From a checkpoint of a small transformer trained on Wikipedia.
Training: a variant of Adam for these matrices, 4300 steps.
Each number is 500 + 50 x the weight over its row's rms, rounded and kept within 0 to 999. Layers, rows and columns count from 0. Numbers have three digits each. The size before them is the row's rms in percent of the matrix's.

# v: layer 6 attention value, 288x192, rms 0.0392, rows 4-10, columns 0-191
# o: layer 6 attention output (transposed), 288x192, rms 0.0313, rows 4-10, columns 0-191
v4 102:445502523400498483506488544490603622514528541514482468435555504431505518531490486475453468464571594576447625500461583457527512487510484473572439500606503470494567527545465427580550525498558522553425503542524454442466500501526487518456438482539593560469519411502451514518538490509409456487485468443530502465479461490490519417568423590451394497568610556424485486445456511492451541445468479512478526488509456508490437486524475436452434526531456540601378460479540583508558480581560562453609489517440440584538437538532468560628471422601478493480495509487484480528491414469476519481
o4 095:587573502546544514571528471450468411520465488496461569453424429482464498584475487573481473533475507494553549448416502540466471400495568524529554483400594495485514501491511407474513470409403504451425557443510493558556545529467512548476483496508454477503498434459478479472483428547550677453531566520526507486475494477465424505484518379521435549429446527553528533590548520541472556456546468523442585512490523544524438520480480597568501424504566472510533515491493437463533580499401394541494461474592540456524546541502489530439520577522405391458526493563480524490609464583546545544
v5 098:432536532468508483602494521515429515437525530492415477488453448419547439421503489507547564520467517483517511450561461546534451492596510567499489422519486439497434622497476564582559446535517550478457508525557649516469475500391584538589490544463482535529484506445473451511458463551495522482468557471508520556568557492542491418477505529460556488431548561423511511539536595409491428533522501423457487447495527516396430438474532555509462571504466536572559420503562507494558503445530486389642492487482491555479536382472439548524546448473515515520486512605545488494568460496454631450
o5 105:498542473520475577582543457523494456573382494420539492504548456548495522547506484551413531535508543441463507477466499464577505545471537425472470515476528431533511448536507463491513407595545422496459559500506440570517496348554458426470510473521556433445476556481454634487463579485464575517455552505516428446390491481511531591514424538471473504525513538556422476532586500531522542536531492516530510593479531497506583540440522460532465503580533556473460498468428494510601475622433533494425471593506476299529524567505505461451515502514487462489466480466517486524491377492439477552
v6 110:494492466533555518628593479507473549562533476426569485552525482521449476515557573510560510531545436590519526523465492439507461524484423577424462433478530533467422501541495516434510608527573499448571591496470482648495458532555528507478445467514458474561458495436515506439526403482489349572452444496584476484478611479558460553435453534516619538601502538516570506437511566508441570502493510507539505494521460417420526439461456549508434472577492479496608536469588501504511584483450488475482588454522418449506488478436508532523432453511458499534537527577524508478514554474540418452
o6 096:467514597446484493476491500460497544406471527569454463411469521488506464487461467513502480403538548570418437435529452507466574515536568443538537523497500426537520473389478448540483416556540537498415427503536504461466568531459551464538532562559490542405442530524458538539477551542496659412456470491461570539531506592502574437575542518465460569485601456515444417497561500550553457473494587445576497538571525485525416528525548576440572547448443470547492458528485516583418522484586471525451469497498505561564465511526428499479406465401555488579568511432451552488548473476434483541
v7 102:465483465458516506520587429553407428456483526528476483571494543464502427512479478454428446424553477601534574478541518519491587487565440593430533495559461523431469525555506586376510462507516488467506597485463520524508472567551457463513519522513588553495468507397426535583472513423477492467613489472515465506513483463497430572480558501513542557532514478427564535449581531550432580574530502492517430459489574504448508473520433451661599467399458434404584434463477487546476527461516450441451477477476474534484502518480504443543428568551462546569529468554549377499545481521498464487
o7 092:422468540519465510477509493412486623570516491519555534557524456434486441482530399544477513487431499435504436403497405506489496505473499453454508526529441502525516506398524488542414495520498523511519472506470500577436496510486608494444499488608479533514518572579580434477492539509515458453479450527509529497534507525527521497525422554486456398568491448493528560542554419413591433413541618452444506572466498481571476633430466577438509567594490431497468555558430528466537490454458539518524508516542438605558492439529526525399491445510561402546616464468469575564522523470551499479
v8 096:482410541509570402529475432484515554464522515442581552505471538539483500428513510429449557434446491474566454467439517544583491496545473479541561498535401484392510425463636523455510479518501497437478437550518545397391459518513401493505541430623523486526452473511560473587566428458478482529479418569527449481577460488595510568489584469447422515450559491483539485537487528469476490458537566494506366525550422440539537448446596522478475492581519538543577489497449524450478542426524433470457479417504593401493480496487512460530494551546524479458464475529587474524464539470415537478
o8 084:470475505476441519547417550538486456534519379541505541545548529421516611548411452470521499482406479501478488470597566429470523545471486437451523585511528512469564480507469455530450409421569515471497526540569494577418493468532620505469460535439527412526459569497527568424453524586529486488483509515489441551453530571432484557514507510546590496516397487452518462439533515464526524515549571454466494546429569541439343519580432463556439496473447466506453457522500544461440521506577480488533512561392471568513431516415504508503509451459581573534477505485610545411539500593469497508
v9 099:551531586512466577602460456433486430515530462471525556546550437502482499451490529455451414486396475473403521578385469520546419613470555503530550586479539495452569508485537506498489492544501475496540546540518428455494525510532415449424442536581422464446520423497528531514473360550469536500531450549547475457512607502492498456480420517503426502530536483546443413447459443553480587431463464533450518475525491506440552436530397562518524471497463500533509529460567474539546547478518428466518558557539506488482549514425591440497547433419489551514444535551566527471557477476567494669
o9 093:565458515466609510509499491500531507508532471524484456438432512470587499477478419460480552500524542564542521446581459496483561420540457467552533474484467524442430480589509586542467531397485581463516439574581550402470476495488535554602540465408471495524486561414518471536558488556533464513503566507440488573493507555438538636459478464423546606437464463438482451453492501560418482489517555462493459634535523500522392518588552504435517475478526505445482447493498488551394521465447561520432487482493452603562445552543517522542365559507567503478520537505494563468462551458416446445
v10 094:595498538413551601471526508415579549402459412451573447458521515484517479491553571438511477405489576505462440440484497501514583440539536475463524484500545396536520546564531594442520509573463474556556483472554544504567558606487425591487539389570487540514541480404418488403543515528568472489568515476496486509542520550505508479481459491490451495523543526441468449563564501406517578480472511567577512483484477506490439570464457411541547526432483478485481530499538553549441481555525499428536474578448474516535490405517473574549499520362419554475466479521437552472430556455586477522
o10 093:499613509530567531599464454461406524570546535557459532548472420507504492449466514516551533622523520498628556438541501499451522508505502485516514486497530507510482464434530469532525527358348519542524490479477536502533463461494520422422463494507459527505504510498557501552487468550476471518477394572507457532444396530473484443562600503461423545467521548578521469472530423513497534469542490379393595460526480636477488448556479534560442440590584466555478466518492502495567516488448441437462464517485474415553521527414511480470524526618540398401528465505557519494523496526555484470